Each number is 128 + 32 x the weight over its row's rms, rounded and kept within 0 to 255. Layers, rows and columns count from 0. Numbers have three digits each. The size before them is the row's rms in percent of the matrix's.

# layer 10 MLP up, 2048x512, rms 0.062, rows 1431-1485, columns 384-511
100:160088162081126098137133104181095058175202116112128102158106107086095128168163151122168083152119088158133089085137143121136156094107184134120079098134057165102222141135197104148102132161120099134151083177128156120143124097183105137155113136079099162154162117133125132145224138133143096161095075128141039112109089080120167136152122120123175111144101144160114100082073112118135146130135
099:140115135119090060135164161104118166117164119126074091164144111074111196132126168084157194140096107128138114136137126144086133166140145151127151132124089153118196058176108101115184081172092194169118135157078136017119148116136140163192170098148101184107157058092139117099121177110132169101135086105116133118073187176149104107177114140137149119093091152082120172178145138195111137134110
111:168155126085084154077110080149108108131161106114146114107179142090099177110113084163084060169057127063100132152126136080085122140152162118122117180147075157136127054065121154146104154171126141189146088087137151089158161098085124142081176064092110073100182163165139125083113108092104172168113101149078156190116075147121152173142104160138121096155142112115130123121115120127176137157144
108:110085134124115137161165141143084098140110125121111153113139101130120072118147137138105124116096128140175145070068139103117119129079142146143113184172136095121142145086086156170106109138179139190110131111112118087046149126075157100139134174131173161091194116122186137087139075118115112106121085146140138102159198136093077143119155126117080168106122152141080119183205099121166117137137
102:130143124126115115097132053158169089067196169158082099043094102194089121096126125103125066058164125202124109176080134081105144118103129129129152121125110161125081152105112082177100132099135118112079120143062111115124124101100108146086123151170157093102175112169149114109143141161211055103116160094106110128101134123192159102140124143186083152129108111137107096184105092137174122153089
111:096077187169129121158100121179118155151137098213117112131113123132130158145182159130165130144113148103181127220168057111100122095147155137138110146135161128144186149122123136159139123108084119189145131128101147084154108080152139154155065162137143145149169100167122142112135133077195157136114185145152118110111140132110138141201083139149113140098097152175152128110098107158119156109163
095:111119167150102139183166201184132193134172117183166125092133111160114147165120092091160112156143128165151109142089134160162146148085167164108127102140100131111105102054107134063060110172120129132158145128128104190107070148113153147095155166073218135132180121113150116064068121124092143116099195119167138163114138122157155192094128152168132114106118130164133077087164098134093162192160
103:105114145130110111089133175112147090124116062167058107127109119138085167102101057128136138145100124088173085052118128114110112139186089083101105142060126195062074092139111125081135081087111218148156141128107138149125166141188107130104068107160125093152114122179154100108105184071126184152149143125179128104095129192112128115119124106099046121161128142151133118103142131123068162197100
101:093126122066079148133149090134152168102143175184156122116093109129036141134111162090121101124134063124115149160120134130173215113096138138108176075106089194118086174202160157129156072119153175124099127177087135178094139134153095125147121093144096083084107154051076064160212164149155183113119125088113152182129089117132151143089119141121089104110131106113151073116144147098137089109132
103:145086182211209142172062133145109148148113154156157089117134106176158135057095174167098123144172082124109146069157140133192143065190112122130173106094189119127075079103175140172102153196155107162189156113150167123175167097102166131173090129170194087149150125180120085123142138089083101120163152110110147103119170143108126082135135118090136136143115130101095120094148097192136110177188
102:107131108113115142114165162086141094096113121138080132143148089159102116133123185183128047079135188167125113091153102124053152143102149103086158146130116133106095130111094164143171186149120111162135190136124164099087156091128173164117116172110156122135153137153154040200147120081107139169093130099174157139124078164122100155102124133131079158096190113114058216157119133176133124150098
096:120095129081102128099157120117170067113145138111140120183177082135118113126157072092119067136137105085113183151171189115113091130209091136203087051120135077118100139163131148125119119071105101107150145076127125079085137133125174109101138147169161164138130128136143119148110163108100081102125106091080119059093192072133157102135092109130083111159145139099171144129068089137168138080119
091:139120129130131159174121163154161082126142130170135154176132123144141182104134122140144184160126092113106127145156105148126129137205109107088097098162180117084065079106088165166123156118107122153170151191113120114063120090109160081141102139115120107153095110169109153075138168163168164161122105100110127121130112076145108097111054168119084138192142162110093154108136151183062111134146
100:073129104193139134186199147131171128062100139167102108151141162156108172136162112140134074166074108131155181087087122087124137128090082143180164106138105114153137161122099136098096176158086129160106157141136152172100123079107121098113131175114140129163198111113118151137096093108108146136104151222171117059118093207040107125139116149149120067147109097134086095141164177123135141137102
092:175147080172190094111213172157084115146165137126084079116072095158059117118081134151111124125147105113154123108122159138155127152143096098147118153146129158100109130133164158181198136080085129119152093139090184126125139117114156098129128117128124143190141112120131135185136187133093114000159144106125073150097070147122128109082137087087124126090108181155119144097139113116144142151112
101:152102125114153103149077103084087088085130101179156125120099119147110108088136153099124123146130069133116181149131095119126132145141172080144172097176124146213076153160139090107142157167089096153155089214118132100136158172089111123122107114109130125176174156145150094137148113120107144138153095137111074110134125149138098170099118162095144152148127098129074164115099163101177120127219
094:122141126077095101066141195112083176152156129119121126130103167188123125097129135084169141087154117090114127144141079113140119180159135101207146133097140186096099099128175118127059130154152130105134150112114147086137183114132082065064176072155161135128118185101077211127108103152169152119142152126129152082118112100100155150154176152116145132124151136083132138099169170174148097069170
100:158212107140111092101104188138140093170122192112138105170127113164155148119093118106110173100080053144175148170164160124142136178117150114167140177098062144135129123105152097152141158092128128156114160108106117115120156143142119135086161128180102204112154128138137115173139177104127159154132128065120163078151117048091162162141129136122119169185131088114123158139090133111127164115125
105:100130081150140151108127169093151176071098100107164161124101165123159097124102101114082081142174101145125123085088128068105106101126144150079090186097099081115136203084129062139115116117137106146082058046097128168125054107127131118090136104102071156152163175102174078163119105158157163064078183148134112137053138161159114110078106156162155104115134162112170084132105095172130109107136
099:047126143095135148122185165104128112095138121175116136114103157131144082133162129108128091148078131148127089133118109100111109128107160097090135115091119133201160155120145094093108125133130181133167105159134167176127177124114121134093115186126129156111155164170163078151147093150079139145146110138115124106074114137134149124187135124209122131182165145079077103145164091149164191116181
099:071128154107128133121104185112076114128133130059159144171112118122150087143071124122101083135137123128112173105136118151079127112157105172123158149151137118151167115188175127158095076072101126156170152128110084157142070098191078157109131129135124139119119085150088096090103140087096034116162184148201133108129124121061148092071107173138126092077172148155114110124138151188098103109082
100:080120101103086139073095071136145168151179130157145097158182128171117089066088156130158142079142116124125109133160072087183205141131157133113150121135127208149129109137139172108175158110148095114146121135151076151151100102166137121126136140119159147121167138131105142110125114147107101106093092112071114175194172154084075157091088132149066032049132170183173160129098167107101169108178
097:131116149134130143114152183080160144122142171170158152175170123148157155123101131155103132147163082134134199056092160160102105138118153098167117161099133097176138164123105066126102114152109110075076185128108191101112108165136146050137127180097100123127156103204180099152132088144124134122155068130138133086135137169114110173154117135111091049177128160060216109105178106156085177106155
103:152112127087167137110129135146114181103157140169110122116119151131173090065095161088075132123109105082129133161096134164114176071127135124122112155094180148118148122095114137197116132165170097132085100176123134087141115150121153140086138109064115113163137190097169091114145122129097185101127089124182099123207130152153163149118104178176087119106064091138143060118127181110153110154156
087:137112104119125157096157188128174096126110149131193117136139101137140143126143109111136117120154142124162095075131144159147147136117136053147138072138084182122097161073084147162093151131064086089119131140141164098144136186166156176143141065111067087138089128136163029153116114137208163159113113105096163160136139089129122123112079182082162113077062093101124121091129155104115146138132
101:140127121096141166130162114133109089156123202123119118089117099147095115124131108122129129129113147172133166086167119086115169153130095095108131172116130151101079168108090106095172135100112143098068098109128127137085159159040165151086160111130116178086109114057107115134192109147078099121133134130138165097092072184119080119149089138149135102138159096073162205099094117134116063125138
091:048086168158098173127127124156132124136147091094116151129152104157100112113124131096119126148141153091099148185112187141104114093150114157106120154145141214135112139132132131145155129117122141150161142145133186144111142132109148111115164111141125147115115074101145101176121151128109137098165106087164102083068161110135128150074124114162101155143166117074139119148086102167127149089157
095:142147123140109144150103077128105113085091162126147107102127149157075168147161124071158175146138153121141122117074087104124111092122168140102134129111187180160094186166123134131165107173118129186098092090181175171161152117133142085146105178161098140094184110148111113165104178084153056160098124102073134116101154165150054167202067097142089093093093107160212106092137125081125098068169
099:148125148123088142133102131166107095128133075075162138097136136066111146198089151163105109151179150137115093151122057174148129178063151125102122151144117094122181127156130127169139157080124087130077105119124123139137184115096189100155095088097089112124144144093141112086175209136135119121130182111106118132140132142148169101121148127123111125135082120108160158142136112144180146149150
100:147181199155103167087102104134071139194159135094094157188138051113109157119099135099110154170137096099166101140074159171153173130153120089115068144128148176128141083153157148132179179121146147200098125044112139145056124080137150137095139144168118170125110136136120093083151161054100158124084154164119089138188103057107095097090112080202137078133151135119142084135094147144089140128145
102:168138126139069117128081142155115080053113105139086114160131119156108118122130102118141176189108114084161085144120146119150094145151101077117074140122127145149112080117110148113139116021166096166110129081125099171121117070110167153098089174126053119075119146197140134131163148149161186124155155122112050087155120088173118101139120143191064156140157105074142152095168115142095104060168
095:121086154137138117161142097106132141116129072165104123133156122202095113165146116150153168088132154111100143106144027109181111124099188114166163124123155139160138165148169121141169137152089152195124122142188109108146089112105142148117134154083168161102114151127092109163084157138127136124116180106191117133153195110158148086112093110080082118073174171123187094148134185135166139067176
102:063131113103159111086140113093132062109035095121106028174182148097113097111131105105116121195116157159107097125089157105200188124113176144119128155057118126104120132108106158168131130189107163164102104081179127077144130107117149142135167177150087136146137136132099038088089150171135132130104122126141093187101116097072177073150112099136116163109144120096122141060070156159185121149082
096:187146085068149135162135098172126127177196124096111158117143139186104186119078133121139113187166122128170135115154138134146125152197151109075120139137136163077115093083096098078106151188153144115120099135125094127136162134095097148099127168120130141128087126140080113143142128147160120125087131097172118129145141173109121102076083219107140162097115057107143151143203111213080108119077
092:127179140163116127165148121144065156136135179113054116088147114167061146186100113169205152155136142097080132103117132137137139100139136144140066137145146089093083126133180159165124091195135167157145147147069083139078102103118162079054149091100135110102147111148162150148128166108129138132097101176156123108121150137100111091093117127140089180130073145139175045146100177102105102154065
115:098182130137114140145116114079137126087181162103189089097031156109101158143112154149149123093088049181169100152148128078140116103115114099152116120140095129068131089099145168108078172129110135127072205128084139130126079097076162134118129150098108125109193065127149118109101155132143088142142199148167075100104086210106118171126085142079152207092085174122127140204117130153144138149106
101:169120113169157136101133145131139136036133064144079173103137134141194136133119101114118105196159065157092183098126130150142185105182150190115156129188132091087128133095134155163125149129086107071111128181112062140106108163084127150208156153120160147152119088096103098161167112121096128166189096112118105073112144116141168167118105092104174178111145066114178132154154160094139126125131
112:123152152161158100080199113168119058118107100114127139117088161086160106114148103139092120149131096129051182154117109092142183133094162083095099163122129156088142057133149151112146124133141133142179145178158139147141096102137084154111168085129145090163103141136121120118121160100204087188074116155135126125118136135135097143121170119078081119127131085136084157167136163097067170116184
093:158108139128105180134129161105093133233167069114112150107062164178149138131111069142131105128129134160081100108127088128121161169174140091060118097124161123116137120102089116108103156189047071153112148153127154149139120105070079120151062093116138162105081189176158144156059176184149135082136120075105116145099125197127142127074148145108096144138097137118112155151112113116126122121114
110:086129126110150124110067068084124192154152129103165176059115097120164105137176145178140127157153157162127115114117168169185129139163144159143151180109168096163101107106115100142162099117111163145110127033079133162149177174106146099142134160121104130106143150170157110136100088123098117115133110140166131128160139149105146152106161141165115126103113095037199127141133119146138118145088
109:106100091080079155154140117099104097180123167154135123117129089143144106118142104150108121151192163129123177138154082099157185145128129114172177128146149162124077164128119092160183113114097157132123167142107152078091105093122132157109115154135091136123102139108138125124153167110058085161107103142078108138061148113114052155110101106186133128065157131170181187111106120055160127153104
095:172129108157119148180060227098094140088123194136137184138171119192140139067100049180160132124060095067165130085147133130204099124153130129107144111109097070076156081145103155135126145166109145086106100157096153161109162133136100158156137095141142101147190135193156116188115156147104145146146146019116154100093166085151092170140174123062138154080143117127114122195121132166108108158111
103:185075010111161115101165148142143143139157144083129159090105140124035183086097120156170132086073116135077152067121146115152137119130089089143112158148118166121116155060067080127125144122098094087165091141106135126149103124138110163181212085134111149159151131113088127108136213191122104167120113168111125077116140099077162119117132108138098148082148074166075098117146081103159158142093
100:170136140159120111157110162114092085129096133089138144131102148045158114103114114145177144113077131112143139152172187136102146110157097144178137130186141153191103061109071148150100141151119138102122114129110107111130132176137130147098091150094177205083141134162087047150163102096147144124180198138118158133128163138115097123107106135128108106074138124169119133055124097111141079143122
100:119087127148120164139122139141108132060099113127125110108128126118155098153161057187167124121117161163126129124130043119071086179139115083140169080144135183097114115158141195180149121173122086128095118168169041159107135124092139123146161123078160192108121157062143134119099220131106078163129123103110067125079146146169090117072161125160114175117083129101091149143174169173114122113113
105:165160166129168129151148145135090092190115107109117102163124190168162098093073127143142118149095151103064104189099123113070102116090126167092127153182139087161118167172211142155096136161121110130113156146130152124089134129078112175089155131137068114152139115151127065135144173046130176145095158100160153118133151124106135121112148136113049114093134133101097140092145106113095134130135
091:058127107114156167095152202105090123186137175114140147176141138089175053173178081104079130105156104150151125149145176173102119114121102164166079069125077079081152107121141186127151098166131138168157146101143116124102109119137066083139177065114132096138176084104111112043083086108137110148082145141157150137135140120157109121149155171100135206067123170127214129087081160112169161163130
098:106124035146089102218133106074124083111156116059146121146114117160138173122078178126137129179086116141076147129117203113129133105107095208150071106188111120100118153129156102111135130133151076169162156131146166098092144125058065102109079067188109093181173144153119101154125168117163230134149161132110106159107133119140121123139132120143074137099152179131181109125134102154131066065126
093:069170132130121198181173110110123154070220117150135149108151146111087149107145140163118062105183183092187110123123134128121118124172192120057155121082116179163135098081126078087151105083116131140130097146154087130148152136113141153102148113102133165058150145120159178203074092113144139124135089121108179123139130156146136164138074103162132155159106106146104094149126140155136138132092
098:120151131148113093130124156125183094118070162066101038083132121159123107155078111144156105131098189119163149132148143178143142162150150122163133174151157117115208045151113136083192107174140198134154169127087159172154090123088139073143139155172204127146167106115145125127110123157117147108119092137124053142105123145078085107133192163133145152101170129126156181125070143087135096159074
096:090074151138097107141124153067112117158176127113094133126090120131144155127079125068146177073106112174114152110151076128110112136121133196145137077116075151144094122159086184177109118119060149109153124102081126125173098157089156126181144092132140093089136155141185172113057110043113158137146190172149126114197096078131094092147152135217141150125102146122154116084111153203119206077149
097:165165112150108149168183105157110175150131090157147168110152098128124134054110080169160150136145189148134133161150142123185119109181117149093105172064064146199120119151089166132105086053143129169157095137068073130098176098154104130112089089199122126173144140118135130195097129152123081158130181148085194149132135120171172171152100143140068098111074090122098073107147156119111153126143
110:168160079128145114132124128157101108123079108103132165180126129116144119082087130151092164206148141078100130145104099088122164106185149069081165098107191096123172095140149127107188094122111092143082133132137085103096160086181183108111119171151091130105125100085163100134134140087117133154146174075095140144140092154133098178157071154146046096130157161190095131132141159094102127117160
103:076152142142211136127146182111118125143147185136167136171183068090119168103135089062072120149138173100120187192146087144145122157163052157128089088063087114151187138099118107148148141094119132105164133219090123094104127105127149155158132112100157156100129066120096120140176120149130124114149132072106205080109130122105155135119172118145087132152065077118073133159087111133156137084122
098:110133173089130168105138120130148126154184109131093141103201151156130133162105114131104121181144132086176065105127144155171080150138179188086128130144131148143179156164128099172134139115013121134118142131131116109126188108130100116202161084146177127112126116135117086139112122091146141125096105202085098130094187093153129152144118161104119110140148157138092073096140152104067154127159
# layer 10 MLP down (transposed), 2048x512, rms 0.102, rows 1431-1484, columns 384-511
095:148072159115097163060121145115158079122195171164109127088072094078104119108115135075113071093102075134152109061125093134141091124119131123113097146108113169111112184112141095103126135111121140091177157156126174194138128151139150112132115073095092127187115149102132102079107136159145108142109185092113104110173110046061152159183110153145112165118210140104143171113091092156106130141161
098:188160071153116150144131112075084113125096119170096114126109112133133104127123167082151174128085114110106120145078118094135054150105169090117163162154116152206152087148122126163120047173102160135141124102183141106142106108140112132138020118211093151107103115123106162110101167097089062175105090107125132054194139129121148150144131102114142125164127106145167113139122084110158079134131
105:169123107116051209139102145095122074124100138125155120116111103145063165120115095147106109159124136114162093184074120090162111162165141107111136157174131161115178173096173056168129144112161147208056111152183121162128132171123098109113096133150133203105142146152142140125124134127139106119179112073179129167138115073104128111187178151146107093121130055106179114111138143102170176132155
105:081156146123145103141137135093125054159059084150159159164126120152153106063110205085134123127093091144098202160163147129080125092164088179126204071150153092103151154113156135129079091113185153096141148155116122114100074066140134171091156128104124136114149171118167153140070082143166120156149144140168137111089129096096145156098115144157110136091133144178132112141096127101129115102113
102:123102171198152151147172089135174126119155079088115060125099128170123139077059176146158150125196123156122115161152117161150104074110086111093160058116148162112109112122092113165144110148121077112091130150140186124093141152088112123091092104075099139149109132189157140202142120100134111120148124128098145085132123134115141135164121096094153143114118118160112152136141078056072110111103
108:141065115104114145145134123152097119089167122123115109078097112145124112135141133121188113107148176175087115192154136158122129064104128106129120112110155067087146103121099124138120117061092077149126156117158120144149122096077131105067112174144128041082113108092076051083117143109136152096089158145147111117061095100143095102069130136072165131117099127115188112175117127157136073068141
092:130113162116169126089123146113168096159119142139134107130144112185127133089095137117146156098095121147142135076129057126133200088155131165129145114093081130148140162149134106192168208102107112112079145106085139114085084154107100157102123093145156129177073153165095134182123175249114140135143153196173165093138139101141123152172111064100094088114159171164104073086084106102104048114131
099:179179167106179140145157170091169158094122153225126158131151104103066071095068113129161144130117073088148137156126122117102156133136153119095198147106124094107151099142119175123128137160148119186118114151133174153135100156097156132167103120110117126132112107128105107134081108150201165144063134115118093153109122134064143118147043115146147092133126085077108105159160126114082108086112
105:151164132151104160088163098127158117128066129079160130110118074073046121098139085103104077094172137155123121186100121155164171131114160131088154110153109124137109076133179137140145101135179139139150076190131149090143151123132150097119108147082168149144102158093045138112058099113129120155127077132152088161164135174140115115112144173179163125165058147107116088173098133120117141098139
105:093168104149110172211121082121111138180209082115099100149141087155055149146152106102158064174100145091141155037091146102122083111154132093100160188084139150104104114124123127090138135180129082056091128104130160112137110098107135150115071099096118158073081071079157127107097128094179146164160172066148131076114111162150135136051115096125173097147156106104176095080108191168158075094153
110:140124173123112140184142150180112158178137105129191118059112071130212107120198132086147145141115119152094157110186146147081118071120058116116080205121109110125136177105153164111108113123059064151098136111138157094133154141119168166127137094131138149126087149134138067127150164132151140137068146105151098114092070155200089140123176119137168138156105060095159145159105063102150118122142
091:112110083129141117073151139163118083145143115117158124149163121105147109091062096112116163114085116139119203160143129141143138100089095166082161134172181102170111153135080146068144089068132125118133128051124061099108096149148106082106118103114129117165142167125050094194106083134120150148158115123072140195113076153096109139117139140119120129095118141111160160105100122111138062161111
090:092114085115105119144112168146148118141155129166107167178169174143114161153171140099172134156098156144102159156136130070104098130139061133130146156098152082146145111047137147120138123094175160058176104095148140117136131118127133168125116124131122083142104203095146089098136201085067070104133068115156133164098133094125062085141143123102088164058153101106091118128147182155137129109135
104:128105139096139120090134108045086125141108186162073116120124200100096136159133101100147048074110109073144079117145037108116137133101097106097116153119169100135132123080132184190168032124070148124153152095128076144162107165134115151122079078154158178145108109164159135170078083146189132109118169136139134129116131063131199096060093176104130116147128204126139183100096135134125143081174
100:122116115133118105130122119108116156108112108133217129108058143122105088129135109094094123139131147134186146113089126106143087115112124115121133116104067148118114104068125113129159147094126123214149115113162140131095082162124157147154076134152145134143092098091136152145083116185184138131106100072081079136086090080130124130105128112114110077118155097139152172103150174155137137125114
102:162125143122149108131139092134137154122139070108096050134181160128069122168147096074125096131174180155118116173164117116105127157135144152155180146158139116149124182133124168063094144130040159180122152072122173161099091160078101157147160125165145080156114129119094064099146181108124165097144151131136103083122178097103147177104169162096119119086131097133124099131062098098132092129141
091:105165189081121145138100144118135103145110074098187132151136119223115115158134082082155105088170157187122112120103164114133152132147194127080144124124130057102156113120160125098112174141141101159090085165167125112067097062100155097119121186132127095127141093144151094139102123153186127090134153182111083072155138108134177051161164113082127148139120051184114132134085083147043149127179
097:148158029028160110097122192091172131104041136124119136069078087142116128077131154130114087140137132111105110067148107120134146133102146068188118101140135157166183042136116073169172186146167139109110173129161127176017097073162164153071154105181165136139128115122156066086151169116099071149128128106118108121134084083172146138109135211133094147134128114127122127180074110120169167081153
108:130140120140103145119086109077113161159106098172109154121167123153140081126181096119135141111168151200111129146172122107143102107175133122175094083072144138146172126111151131122093117059111085068128110145121111095111195107165148158092158199100148120160105143072101069137150137111119120131119107146029128125113093085132181054181139131135130068192169117143193126172190142056100129110104
095:097121188135115138081097124144128145055132170137142160111082132107112095124123171204126095188099144130181161154145203115081130092155072130117192083174142087061094090180175174196163118139135108169136107135145177133117122161135101154065125142096161144165090128100173073115143086175101126124170124071054191150103144146110094127088091080136133097118118144059097117137099140114124112125135
102:089190125117169166175135120109123121081174105170152120130136100112157143195135088143123146116108118092148139075166112160049114074124166142160111156070122088113163135119130098121210132145134087114094098157127184130132138118182118120132100092164097152084117121120106102083064076119125075117182139114190168093098136166124139100098110117111155123144179109113165135140110156111092158138092
093:135103150112131094171102123139147158165096106158120108150166154154157087135126117088104087145076132144089155132117161061044129125113102121131129063148181107098103072090091104143203090220137145154128158098141112128130130102121173123145137093154165144148094070077099146136175076134169161141121166193088097132171143133138100089114114164149177174091128154106149149102155152182129110161147
097:113157119130139116156106079159069108182121155172163142082072139093181167146180158122149108121106172157111082156179082108165141157171160122124082129157063136100088179203145177097139136088160144132112084175081151160147105064102149170103147141062105142163154178132121074139143168151076155220083176105130104136122156138179155088085134124087116119126154140130118135183126136094156122157069
101:106132176137128095173087110157083144095123106118151130130173106133054094148135119108152095103061117111076151089135129108171137136156109159083117106125079153113133177137143105106141144139100136104074117109161070129083139150167215131105221102152128085136093077107118133205159113155126168095118158193100170097117143111096126144084136131064147174183102095087145084092127122154086057054122
089:180137151155134135168131148116037148130114118134169055113172162118086075168172197159111088199119154127079175152139142173115057093117158098129139161066151123142136125119120118069101111088096125126182078093130108157165149118136107111146104133087109207130096088140132134114119098104162010122167129113098140139137141182116146123160104125174163112156127173103116117130136119121117117089093
112:132190104070164124143172070150113102154111182127136125121108101102147110134133114158150155108115053149123121139124079102095076142104178109102116182063152158138174072127136083139133120097081108156154086125159138159083179146122116119128175100120151174137138141101113138125112197063130121115140132200121156209111061094125162234105175067130108144148131120118119107131091154151133136126142
088:101128155112162084125073110126127131126088119163096075119118171123117161176052135147172181114101069158151132125139111153163117120119206071063091118121143137122099112197115092125091080164076137094082148121161146182144127177139122108142088136126145067134115109126115128140120096107129066113096153105112140077103136149130156080159121146212184069108128138159115124159140161143115150177146
096:113134139158091140111166085146186194144176095093114130101100237164130162176123106146141107116150115113120223121123150123157149172113152136118134131115096124099134135165063120091081136108119157160095144128080087114089109161129161146171129143173110151139159212133082113087128192129136116162096150062111063099140148112142144091130110101101162160131104186129164114150129152137081119080128
099:156178087123152109145128157092194124122128080129094178102151144119126113144148118131120122113112062204115212100174124093140116132151166162168118124119168181099130150034151104139167103134079087147132087114143164111108145123109146152130130105114151153178127072156141134090117096100124069069153136062139107137113236127199180124094117153133132178125106127113111139154192118119133154079128
102:124102137127184110172165101121099065094085090142119150097148122171134138110132119145119132131125124129181100115096150101111066104118007122131193153138126098124061152134175097125129150143158113135133129124155075150125114087143109105089085144145132089120145182188102113064088171132094126111092108134086116127086138087123104117150089146152204100151111105142158135102162098091116113112106
098:162092157115121125146094133105149181091133171065154134146105160100099091093078185196062166134133117111124142162138102114098154142133156078077143104182135129113093162089147145133115093109178192041121151094107102082138184180101103122130136122140102157131156101135158103130137122134137104074179144132089126127142138139128146115183134114141144123150102112076101144128160127132103159134174
091:194130126127121178159125120109139141101076079078165089133065122171139149101123099165131168098108121106144135106095132122130194150076080146100092148107175106100122052083087121177117112132116106103087088060150148144095110090117149127064101093144113123121098090154164129102187096112122083121122198159143104103085111137132187095125117136123118129121081148121096087112175113156147148156135
095:093136137114151125089117129158108140171070123125130127099150128108159098177104145203165129091142132033122126143169080170144129168125133134103101132168082190155086108155176154138149115097131151105136165105102130089125132071138084131119140117093104095063102110096182138119143161176103111113152121051123136139082111138188125110114076132151199154105116103123160178138124086121111078097138
100:049087151105171150093115161102075159158105089122109199145125133116052140134139155108125131132162081164113083120090140137160133121114105120180166163118132083070120118142127171178123107126093142103112096142180132156109168176090139076113121133135116110034131099131126137087086141139112131200151120155116168185096112135110188112158158180102193088195085136093142080128122105164164078083156
100:168150111151126179127127056112127090139165145103153121195086158107086140124142140097110097156099109125156078100110039163082089118114165097120174123081179052155148137160127198145075099133102116089100166135133112118113131153062113125152169141131120112154132187108136134114116140100135084148104111133163124102129145152094123108157135114128169151109139114147114139125121158125138156098141
103:133133099131115181107119126153175178123122047112136175078129111089070163115149168150128090122170118184111147118144107140093131136114104117171118098047190127130157113194127121094075062134115145143148220143099112192112110122173131154108126173144148127179196080141167113057113150143156120092092138136139134130149068127093098119145082080129123120145083106066118116171128155191147094159035
105:081164166197129128150170144128103177107149119140124103114087052118144116127157140142171102111150152146150080127094129096105139050177155104150137144121135140090179138103160114133134127086094083092117126062151130127144126146145092094077181136149190101158125079147135143101130126091117187120106216128116116088130136096101141116175070115196106126117090104164161114179104116098115101129082
110:104147162104172114120165076144088051151136087164130148142155095153181143132047103168167095183093133094103178185138148127117097135108147142105037157135113099100145203215129055158149126102154153102097136094232134111136144073133085135158068156085161104117088155111137067125127150107098178152136087130177093160118134120127110120101143168129148052122157123157120097116136098132099104148174
091:110106118116169095126075149141126088104134097151095115172138106147156100114082070167114135153134152111194143145151084083141123151121107132108090134200157140158128145127162200147112154121124121118176130107092100142187198110166145139124106160120105149152133134150190109109115120097181147129154085106156112098162148096080152074165114126132145170174125095154057126105113073107151107127204
115:122096111132091115144112071155148147116127091098123177156146130069117103096108143113193205125118173088159124146142088107147160089168090168113154131105124091113158104125125166098133130084113155157117078111154160195112179148173178163129094187105115137123080129113165058161050071094100149145138109137128130140187133087098132103135156124168133165185078087084058187176123107084103166055099
121:147116097057188030195068154190141069128149172138131099106079096119082148133162123145081168127136109128074115121101097117092118187089095097166147086140150151128112123105134055104097152148081108080112084110147172128116192107159118091209048132111133087144140176121067203146156130133099079081123145131094089135170149118176144075129097102116149067150125120156129110149192102115133112085070
095:101139113136129132109176112100118163128122129142067085185154153180108156150102157145110137092145109110123116134164127134129115139151138154115125184107146064175130188074139127137130130089115111182192115137129125136126137132138079147113139090209168132119079074065132135146179103127125153137116093177138173115148107145155154103084133131119108185154183143147124110109172140129120164095165
101:193145088135118162097125181131166095116138167072171084105123165136146105107143128096071162041138181114109101143130174123140086070110122143071163139122173122138129194181189145140130130130123116136119123113116117122158139069115126112139158155166160093179161118076080092103152123144094107141146121137112133119100105154142107119097035120146102117115116155150163115118098132162121173110138
104:170159143163141110138041147145139148074164128145138115120126118133076080122110174093140045170133165117170076170100148110093180106096137146095136126129097110120085103075138097120119177120154132136158152111062155110135195037149147079156113108107207155103110090114137105103078161116097161130148084125154134141119168153143124147138115129123133135162123158155163182113067111172071090146095
087:146159110139138053182090186106140063134088138058159131116113140093161131157090114099090136162117077136090073051078124111153112171111135110087139162097084110130103145141109157162138141148156158131112106107162148121114174176097105121116115124148089163148113124123079124107132129061082095102104163116111109103166093133108086120129199132126132106148082145141156147111134099094139058165120
104:107147164142153157117121104138149130090111190139113116077145187060171166126120156079189090058120157094115106122155099157062075149043099113124194133135169104151095183090137140134122127172129111124137119141079175128105125067107136136083121141164109111135094101122100132184127171132190101162092168123118176161113114114175149100107101137115128141116095129101172095111103093150143142127078
092:080107169140089115107081204121196095143158112130171166055152141128133123134139166139070165131142111151137099143164128140113069081159157097117151119093119150141140128163089145146072082149077086089133122121181107144197167141085120131112117117135087158114125146154130137090165044062139111116116202078167123104109148138135076101129083159104061082114077159129136131169110139121131114069127
107:103048141203079102079164094153110128035116117105131123150093099161091086168127189143111111134139157100076098115126063151067145176164135106132134098156127062097153171167099139162074180125087120165149157160124129113098138184125130140162106165122146137128145128085173174120139069105163135133140158166167144146133192141145139117186141087140140150160096109124156091111127141118081136115117
090:123118112104164141139123177180166069148136126126192156195142135080119123085116123109080140072049083130124112120167145114181161129137112172135120186113071137095126114142089097170148165125146142097125154156047168136143106080106173167135067127106123136101139046121115172099151118144161158143183115093102150103077094092122170188111113115122126116101176111126094121072136122097147142073132
097:153144123105112156166153127114161153130107079119095091108074135127109150132150131149115126162124092125119100120123125119126110140210070081121142129150142086111143114160131141091120103158125146089142126133126198178127141127098134140156093077140146127151153194126108079198124162033095129088052071168108065098133109133129133128137141148098177109083079078178096126125140084132093083104095
101:122129141129163126081117097119140105170122106191070054103115110094117088107090166166143104096166138171108085167092061152083155142047097129118145119134094155177092157089163078134168112150036080092115178119178130119163171139143092136174051090106107161178081196105129131120144105068194158157103137138117135165142159108192105138090107135163157129125117165116078083121106107134179135127078
109:121107064123127099144128137147173143124135159147104092108155191140142118125161092086063092086112079115169225102090163143155197119138102129137072060113146131156179139213126127098144204174053082096124130174118069110142046108135137107107138151115096146148087076083122139136151125115162099097138097111109100178095175172098065146077117127151154081100149117116142137186153071121107112164145
109:155112076146188107117135112126121153094145133095100138153113086130111136154125142151132118072140060124102091114114159093103101152076097081117096073155201054194126114119089131063189094125115095105113098098097112136122166128140138135119159127164110121108084127173169106091093162099150103119094139161186196091069149160123105079162096139078142154163121141127135136132192116083162111153089
107:158099119129164112123114127098123183101100090090129127133186100109142111164127125114126168107120102170118077162086173154062150110113132165099100113119150147110095140064108095087148120106114166074106124126136140098121127158092136102127156118113068080152127089144094113158128147114135118131086147104123078148146071174101128160107143122093109152079144127114117177137135093080198069164107